From a checkpoint of a small transformer trained on Wikipedia.
Architecture: LayerNorm before each block, no biases in attention or MLP.
Each number is 50 + 12 x the weight over the matrix's rms, rounded and kept within 0 to 99. Layers, rows and columns count from 0.

# layer 4 attention output, 64x64, rms 0.332, rows 0-63, columns 0-63
35 50 41 29 48 45 56 30 48 42 34 44 54 42 54 73 50 40 60 65 35 56 47 56 65 53 26 41 65 42 49 56 45 61 53 52 41 53 42 61 34 40 49 42 43 57 63 45 49 68 34 53 47 48 52 52 65 53 49 44 61 67 58 57
35 48 62 53 39 31 47 36 52 64 45 30 49 61 66 47 52 44 29 61 46 51 40 62 50 42 46 55 68 58 35 53 51 61 50 63 53 31 48 40 42 30 57 59 54 20 42 37 67 60 48 41 62 50 72 60 58 56 51 52 50 72 30 62
32 38 50 38 71 60 64 59 29 38 54 51 59 18 45 44 42 29 47 59 56 54 48 20 22 35 49 64 50 65 63 47 59 47 40 68 52 31 68 35 55 61 54 55 45 42 42 65 54 34 37 27 45 50 51 59 50 46 46 63 28 38 44 58
60 52 37 34 76 62 38 38 37 49 41 54 61 37 53 37 66 43 55 19 36 53 41 33 42 40 51 73 45 68 82 62 38 61 58 32 37 49 61 55 39 40 60 46 58 27 60 52 53 39 48 52 64 45 48 70 37 47 72 44 44 54 53 46
60 37 33 41 22 57 43 61 52 47 38 08 27 45 27 53 64 40 29 51 58 21 70 44 58 44 48 66 22 33 33 49 53 54 57 65 72 47 61 50 51 58 29 37 47 56 27 61 67 53 47 49 30 57 45 42 40 60 12 58 56 51 50 52
21 68 70 54 53 52 59 85 40 40 48 78 60 44 37 32 60 27 31 48 64 55 52 61 20 32 44 54 38 26 40 62 29 37 39 41 45 65 48 70 40 46 45 55 45 41 44 62 43 51 49 43 28 45 38 44 47 56 56 64 52 31 51 33
52 53 33 73 48 26 51 53 61 42 61 61 41 35 32 50 31 47 75 44 50 33 53 54 44 57 67 35 54 47 71 65 56 34 39 43 55 71 34 62 42 61 46 45 46 38 61 27 28 50 56 52 38 38 49 42 50 57 48 41 54 53 49 80
85 37 67 42 37 83 62 57 50 28 37 40 63 46 46 25 44 60 49 42 67 73 70 13 53 66 59 37 46 45 67 51 47 52 37 52 52 49 37 46 43 42 48 63 48 43 43 65 44 58 47 41 44 59 50 47 56 54 59 41 61 44 57 39
60 58 30 46 51 54 44 32 48 35 58 43 57 25 40 63 45 32 30 73 54 50 72 46 90 57 46 67 29 42 54 62 61 48 40 53 47 61 49 63 51 69 50 27 49 70 71 48 28 52 60 52 18 63 62 40 51 65 33 41 53 54 54 51
57 63 52 54 40 36 32 61 43 60 51 44 53 54 53 32 60 55 56 51 71 48 64 37 54 38 51 39 48 40 35 47 52 53 67 25 56 51 50 56 44 28 42 45 55 37 37 53 46 46 36 53 60 37 30 48 38 20 46 42 53 43 51 24
52 79 51 33 76 32 48 51 49 67 54 58 61 43 42 46 59 39 55 55 35 51 57 34 72 56 67 52 52 64 64 59 57 46 54 46 44 47 56 27 53 61 56 60 65 70 52 58 44 35 50 36 58 52 35 42 56 36 44 41 39 47 44 54
63 47 53 44 61 38 32 71 58 45 44 38 55 26 62 60 73 47 44 50 37 68 15 47 37 36 48 63 31 13 52 48 54 32 46 39 52 53 50 63 57 69 33 63 35 58 32 43 39 37 42 54 46 46 44 35 49 61 63 55 68 64 49 62
57 53 55 64 40 41 50 16 48 42 50 62 16 45 49 62 40 52 47 50 48 40 72 52 37 46 68 76 69 46 60 53 54 45 30 66 53 44 47 50 42 32 49 51 43 37 66 64 57 47 57 59 51 56 35 47 61 46 53 33 55 52 61 49
68 70 59 50 39 53 47 47 13 69 50 58 32 49 57 65 40 55 37 62 48 58 34 52 32 53 49 80 75 66 56 62 56 35 42 49 42 40 40 60 74 40 28 50 35 48 59 54 67 44 37 70 41 67 60 44 37 56 45 61 54 64 43 37
43 74 37 53 47 19 58 41 40 39 38 54 35 53 57 62 29 65 69 47 77 53 48 70 40 60 43 56 41 50 65 28 53 40 41 31 45 65 64 51 45 57 39 68 42 52 54 26 42 46 45 50 69 57 55 58 60 50 63 54 48 44 43 66
25 37 67 36 58 56 44 51 57 31 68 58 28 43 52 41 55 52 58 30 65 08 77 54 54 30 44 55 44 41 45 35 44 53 72 34 40 51 59 51 40 63 65 37 56 49 38 57 41 36 40 53 47 43 42 60 57 29 53 47 47 37 62 38
55 49 47 58 32 51 59 40 41 61 24 54 24 56 52 42 56 38 55 44 50 16 55 20 56 65 44 36 51 33 74 50 42 57 42 35 62 37 50 48 24 33 52 67 51 31 54 44 36 48 51 53 48 65 61 49 74 39 51 43 46 41 67 53
73 62 23 59 65 54 49 62 44 57 76 42 68 32 73 81 53 41 59 54 57 62 61 64 41 53 38 66 48 59 52 50 44 40 55 59 50 48 38 45 36 52 36 53 56 48 52 37 62 58 53 48 67 32 59 54 53 55 55 60 48 55 50 55
40 40 74 56 48 43 37 64 50 41 73 31 37 44 47 53 30 73 58 47 67 38 52 56 55 42 36 30 50 62 69 66 65 49 49 40 58 53 54 54 51 48 44 43 50 61 51 52 45 50 32 60 39 51 44 54 43 55 50 40 58 40 58 52
46 51 43 42 49 51 38 80 34 42 40 61 30 26 32 61 60 79 62 55 48 46 56 26 47 53 34 54 37 60 51 58 56 45 49 53 45 38 28 67 45 29 44 77 59 29 36 68 48 50 52 50 68 40 44 50 48 53 42 58 40 46 47 40
53 73 56 57 51 60 46 47 37 66 35 58 34 55 47 41 59 26 30 39 63 71 35 60 63 54 30 27 44 40 61 51 33 51 48 55 47 67 43 53 47 63 32 53 54 55 37 47 58 65 63 66 67 33 57 63 48 53 34 60 52 54 51 57
46 67 82 51 36 62 27 33 40 44 38 23 44 60 31 71 75 59 59 44 54 25 40 47 33 57 55 46 42 65 54 38 41 59 57 44 57 68 59 55 53 38 45 37 58 48 69 54 64 40 48 67 38 64 49 47 37 49 46 60 59 54 55 44
35 25 44 47 60 38 57 54 33 74 66 54 52 56 57 58 55 57 35 55 45 49 65 77 58 71 25 53 43 47 42 59 52 55 33 54 54 43 46 48 35 39 59 53 64 52 51 51 58 47 36 32 33 58 54 25 68 61 55 48 56 45 63 24
45 45 19 60 62 34 29 61 48 56 49 56 69 72 55 43 68 32 70 36 59 61 55 42 25 59 69 40 42 40 52 39 39 61 44 26 52 64 63 56 34 39 53 44 60 58 51 28 48 35 52 37 50 48 53 59 49 40 52 48 63 53 46 47
39 58 39 34 48 48 26 42 66 50 12 44 26 48 52 21 51 39 24 77 65 51 48 22 53 41 36 48 64 59 56 44 58 54 56 51 51 62 46 54 47 45 50 48 49 50 55 62 54 45 36 55 45 41 58 43 43 52 49 47 67 48 52 45
57 63 29 44 61 72 46 38 45 56 40 54 40 45 44 50 46 25 70 71 58 42 43 56 27 51 54 60 65 57 39 47 66 56 48 61 48 53 28 57 37 40 35 48 60 41 54 55 55 55 59 54 60 29 56 59 51 47 37 42 52 53 58 51
57 55 45 60 48 51 37 44 69 34 54 54 44 51 49 33 30 69 31 52 43 43 50 52 67 71 57 58 48 72 46 42 48 44 51 38 45 41 52 53 43 39 62 49 45 44 35 57 56 41 56 50 61 54 72 61 45 57 52 37 55 52 24 45
50 60 79 46 38 42 08 58 39 59 54 41 27 41 47 54 41 72 64 44 55 72 39 36 46 68 38 41 40 52 49 23 53 47 50 51 45 55 19 70 57 64 39 45 54 39 47 50 39 74 58 74 65 29 48 54 47 57 61 44 73 57 48 61
33 42 79 47 47 59 48 41 41 51 57 51 31 68 62 55 34 27 49 32 66 36 32 62 39 70 53 85 60 50 56 48 46 52 44 50 53 30 63 65 43 60 65 49 33 38 36 49 27 43 55 42 51 59 64 61 48 44 66 52 40 36 60 41
45 63 53 29 38 67 78 32 47 87 63 44 65 37 61 48 65 53 86 63 46 60 47 36 40 63 43 31 38 80 32 61 60 45 50 52 60 53 46 56 38 40 40 68 73 59 55 54 76 52 38 63 57 43 58 47 47 55 46 41 52 60 37 37
44 74 42 39 46 39 54 47 58 40 66 59 51 61 42 58 31 74 51 41 52 51 61 56 60 63 61 59 32 64 56 62 52 45 42 56 58 47 58 36 61 53 55 62 56 70 40 47 59 43 52 36 32 56 54 50 43 45 48 61 56 61 35 61
52 44 54 46 85 44 62 66 51 63 48 44 31 56 77 66 64 33 44 51 46 75 56 58 40 67 60 55 52 60 73 55 36 55 52 44 39 60 51 46 49 38 47 45 37 38 56 56 73 38 47 51 43 58 48 34 36 50 42 55 47 52 53 40
60 40 44 62 59 34 66 50 75 44 43 57 56 45 45 49 51 64 51 78 48 73 14 77 55 57 32 48 46 41 67 42 30 62 64 52 34 54 57 51 66 41 54 44 38 67 39 51 52 49 53 39 44 59 45 51 19 54 60 51 42 50 37 37
29 62 37 56 47 52 44 39 28 65 73 58 57 57 41 81 68 51 26 45 70 55 56 52 47 36 57 56 27 35 48 42 48 32 55 31 47 58 62 60 40 83 54 69 59 26 53 36 29 60 60 45 61 41 57 48 56 34 57 67 32 47 60 40
67 63 80 69 55 55 59 49 39 39 64 49 63 71 43 53 49 56 35 41 69 25 48 30 61 69 55 55 54 48 39 50 28 41 51 28 52 60 57 45 51 60 38 45 46 42 33 46 45 58 44 54 59 46 42 35 23 52 36 60 39 55 30 57
59 55 65 40 47 52 63 32 47 47 45 41 50 32 59 58 50 66 27 39 58 64 52 65 46 44 57 23 41 27 24 51 54 57 49 41 51 34 55 51 53 47 55 54 41 42 32 41 55 37 44 47 45 48 54 38 59 37 55 57 50 52 60 41
73 40 68 72 32 50 63 53 52 49 51 50 67 51 76 58 56 54 57 47 64 29 45 47 66 58 62 76 46 48 50 55 43 31 46 39 51 76 57 51 57 59 41 50 45 59 60 55 43 50 54 50 38 56 33 46 46 74 55 55 72 44 41 66
37 75 47 33 55 57 71 59 79 80 49 74 45 72 71 35 39 52 33 48 39 50 48 47 64 41 35 48 67 42 29 54 48 25 59 53 38 61 29 53 53 56 57 52 52 41 58 55 50 62 57 63 47 31 54 38 49 48 54 50 69 52 61 36
55 51 41 68 40 48 49 55 68 64 63 49 66 19 45 45 41 35 39 58 43 36 39 36 53 37 37 38 64 29 56 59 51 44 46 45 78 41 49 61 48 55 45 47 59 53 37 47 48 47 51 37 61 46 54 51 47 36 49 44 35 44 44 52
46 36 40 52 33 40 66 57 63 49 69 69 49 63 70 49 45 65 60 59 30 48 36 33 55 70 56 45 31 44 44 51 45 51 67 69 47 45 53 43 62 52 66 54 43 54 58 50 21 60 51 47 57 34 56 55 56 48 47 64 47 60 46 61
69 59 65 34 45 44 45 57 45 51 77 42 50 56 79 33 82 28 58 44 52 39 49 46 42 57 70 47 51 55 43 38 41 42 41 59 51 44 42 37 41 41 47 38 57 56 38 58 79 34 36 54 57 48 53 67 43 51 31 58 59 44 45 45
55 30 45 63 70 63 46 37 61 66 54 59 23 36 51 56 63 45 39 52 30 42 45 63 52 54 44 39 55 44 61 41 48 45 50 55 51 48 60 46 33 41 58 60 44 37 50 43 41 42 61 43 56 53 39 44 55 54 62 27 56 45 46 57
56 45 56 62 55 42 66 56 38 37 18 51 62 81 39 69 67 53 48 38 51 67 44 49 56 69 61 41 45 51 58 53 44 69 53 61 47 32 39 48 35 25 61 55 42 50 53 55 33 59 52 51 44 43 56 50 70 43 60 32 51 59 62 51
44 41 89 67 70 52 48 54 56 43 65 41 48 46 51 63 47 61 35 55 55 50 47 33 35 56 54 47 57 62 53 47 64 44 51 46 64 48 35 55 53 44 46 26 59 47 44 66 59 67 47 72 39 49 46 58 52 64 46 33 75 67 52 38
29 72 65 38 54 57 48 62 60 24 46 37 64 41 42 60 49 65 46 36 58 32 52 61 56 34 42 52 31 86 61 54 43 49 64 51 59 62 52 35 40 45 45 56 55 63 37 45 48 51 43 59 44 47 44 56 59 59 52 53 54 61 45 61
52 62 41 39 57 38 58 61 30 54 45 65 46 59 53 51 71 62 34 48 45 50 50 55 50 52 54 55 43 43 62 34 48 38 49 68 49 33 60 46 37 44 49 63 45 39 47 56 51 49 61 48 51 54 40 58 55 41 56 58 75 46 52 46
58 32 41 76 25 48 43 40 66 41 47 47 54 40 65 68 70 41 60 55 63 55 51 33 52 38 17 78 44 63 63 36 51 63 62 59 48 49 66 45 58 53 77 48 61 34 70 61 49 55 43 41 54 40 49 40 46 50 79 48 45 37 58 32
30 37 44 55 45 63 48 09 39 51 57 62 44 80 32 48 53 62 35 50 53 60 50 45 44 47 42 51 32 45 48 59 41 61 59 36 41 44 73 55 58 49 69 47 37 32 57 27 27 37 47 40 40 55 72 50 38 52 66 63 47 68 41 58
28 47 33 59 54 22 48 41 56 61 49 38 44 62 55 46 42 35 61 55 54 40 59 55 39 49 38 16 50 40 57 41 53 61 52 39 59 60 64 43 54 48 46 27 67 43 46 53 63 49 50 50 42 54 60 55 38 39 45 60 44 47 47 26
59 59 58 60 61 87 42 42 59 58 63 46 64 29 38 45 30 82 44 38 12 60 42 76 37 15 48 44 46 33 83 57 51 35 77 47 49 63 47 46 53 56 47 47 60 69 53 40 58 51 49 55 50 51 35 60 45 54 56 61 48 48 71 55
58 67 63 53 50 53 62 46 60 23 58 56 73 50 49 55 48 60 34 39 67 45 49 31 57 40 58 70 44 60 23 62 54 52 52 46 46 58 48 48 40 47 54 47 43 58 59 45 42 57 34 62 42 29 61 49 60 61 56 52 59 80 39 71
44 58 55 27 25 79 59 23 69 37 48 51 78 50 72 22 38 44 66 48 42 41 29 34 38 44 43 58 29 34 65 49 72 50 46 47 55 24 49 68 41 52 59 51 55 39 36 44 41 49 70 36 62 53 40 43 52 41 56 51 54 46 55 50
60 60 66 63 55 58 66 20 50 51 63 56 35 65 43 30 60 60 48 51 45 61 36 66 52 54 36 27 29 58 28 41 59 58 37 46 41 57 56 57 45 49 47 42 59 44 54 58 39 36 53 49 48 38 41 35 51 45 61 47 39 46 57 25
56 41 44 65 52 47 39 42 33 39 36 54 40 66 15 33 52 78 34 50 34 68 63 25 56 75 42 72 35 50 36 32 42 42 54 39 38 78 32 46 40 47 42 41 60 47 50 54 46 54 49 62 46 46 62 50 47 68 33 61 42 61 53 46
50 66 49 51 34 47 48 37 52 52 56 53 53 59 57 55 37 52 30 66 62 25 43 33 49 47 36 57 56 55 73 57 28 51 43 63 43 42 42 51 35 27 62 67 46 15 50 43 53 69 57 44 64 41 66 64 44 38 54 42 41 65 42 40
69 59 67 50 63 68 44 27 39 54 39 36 62 66 41 23 64 33 45 61 46 34 59 49 71 56 57 42 43 64 41 49 57 61 50 40 40 51 49 34 55 54 48 46 52 47 48 38 54 33 56 52 47 52 62 56 61 50 51 48 28 47 49 57
55 59 32 44 37 71 68 57 50 49 67 71 67 51 47 65 54 59 74 44 54 60 62 46 65 43 60 52 37 55 37 65 45 58 42 19 54 68 45 46 51 35 47 63 50 43 33 38 54 45 57 36 44 51 46 25 48 56 54 55 69 61 41 47
43 63 37 51 48 41 14 74 32 64 58 66 84 65 41 33 33 84 18 74 31 36 44 40 60 56 52 71 68 46 59 19 59 40 53 27 57 37 57 26 46 41 56 39 61 50 34 53 67 49 40 60 62 47 50 59 41 42 40 64 54 43 60 28
36 61 35 50 49 64 71 53 72 53 55 48 20 52 52 60 31 38 54 48 50 53 72 37 54 37 48 49 52 45 39 60 53 42 47 53 57 65 42 61 41 49 35 53 46 61 47 47 54 49 46 66 43 38 46 31 42 45 46 56 58 54 48 57
47 41 78 73 56 57 38 48 49 21 66 47 38 73 60 39 41 32 51 54 26 50 58 51 44 52 76 27 28 36 87 68 50 45 35 35 59 60 59 64 58 52 47 45 49 47 38 46 61 43 34 59 44 58 30 44 31 47 52 49 48 62 57 35
26 51 71 41 67 48 60 65 39 35 49 39 55 46 28 59 42 49 62 53 46 52 46 39 64 77 16 27 45 68 56 33 58 48 60 57 41 56 55 67 36 49 58 39 52 46 53 55 43 56 59 47 54 54 44 60 46 62 33 56 50 52 29 52
32 25 66 29 34 70 46 58 53 76 54 56 61 42 68 55 32 60 58 42 45 33 43 31 73 59 28 53 63 44 62 42 36 45 63 18 55 53 38 52 56 64 49 51 44 49 35 33 45 55 44 56 25 73 74 32 37 53 51 37 61 51 53 50
58 45 50 38 43 62 44 53 31 55 48 48 33 51 50 51 49 53 56 60 43 56 41 39 61 36 49 33 53 54 68 68 62 55 49 65 49 58 36 50 76 58 30 49 52 63 57 62 51 44 41 51 39 52 45 30 60 56 42 71 50 58 43 40
34 52 55 34 43 35 50 62 30 53 50 51 51 59 52 48 59 66 50 48 46 59 48 29 50 44 59 49 21 43 50 37 48 50 47 46 64 47 52 54 44 57 59 58 65 36 55 39 27 61 50 46 63 50 49 43 65 55 73 50 63 66 56 54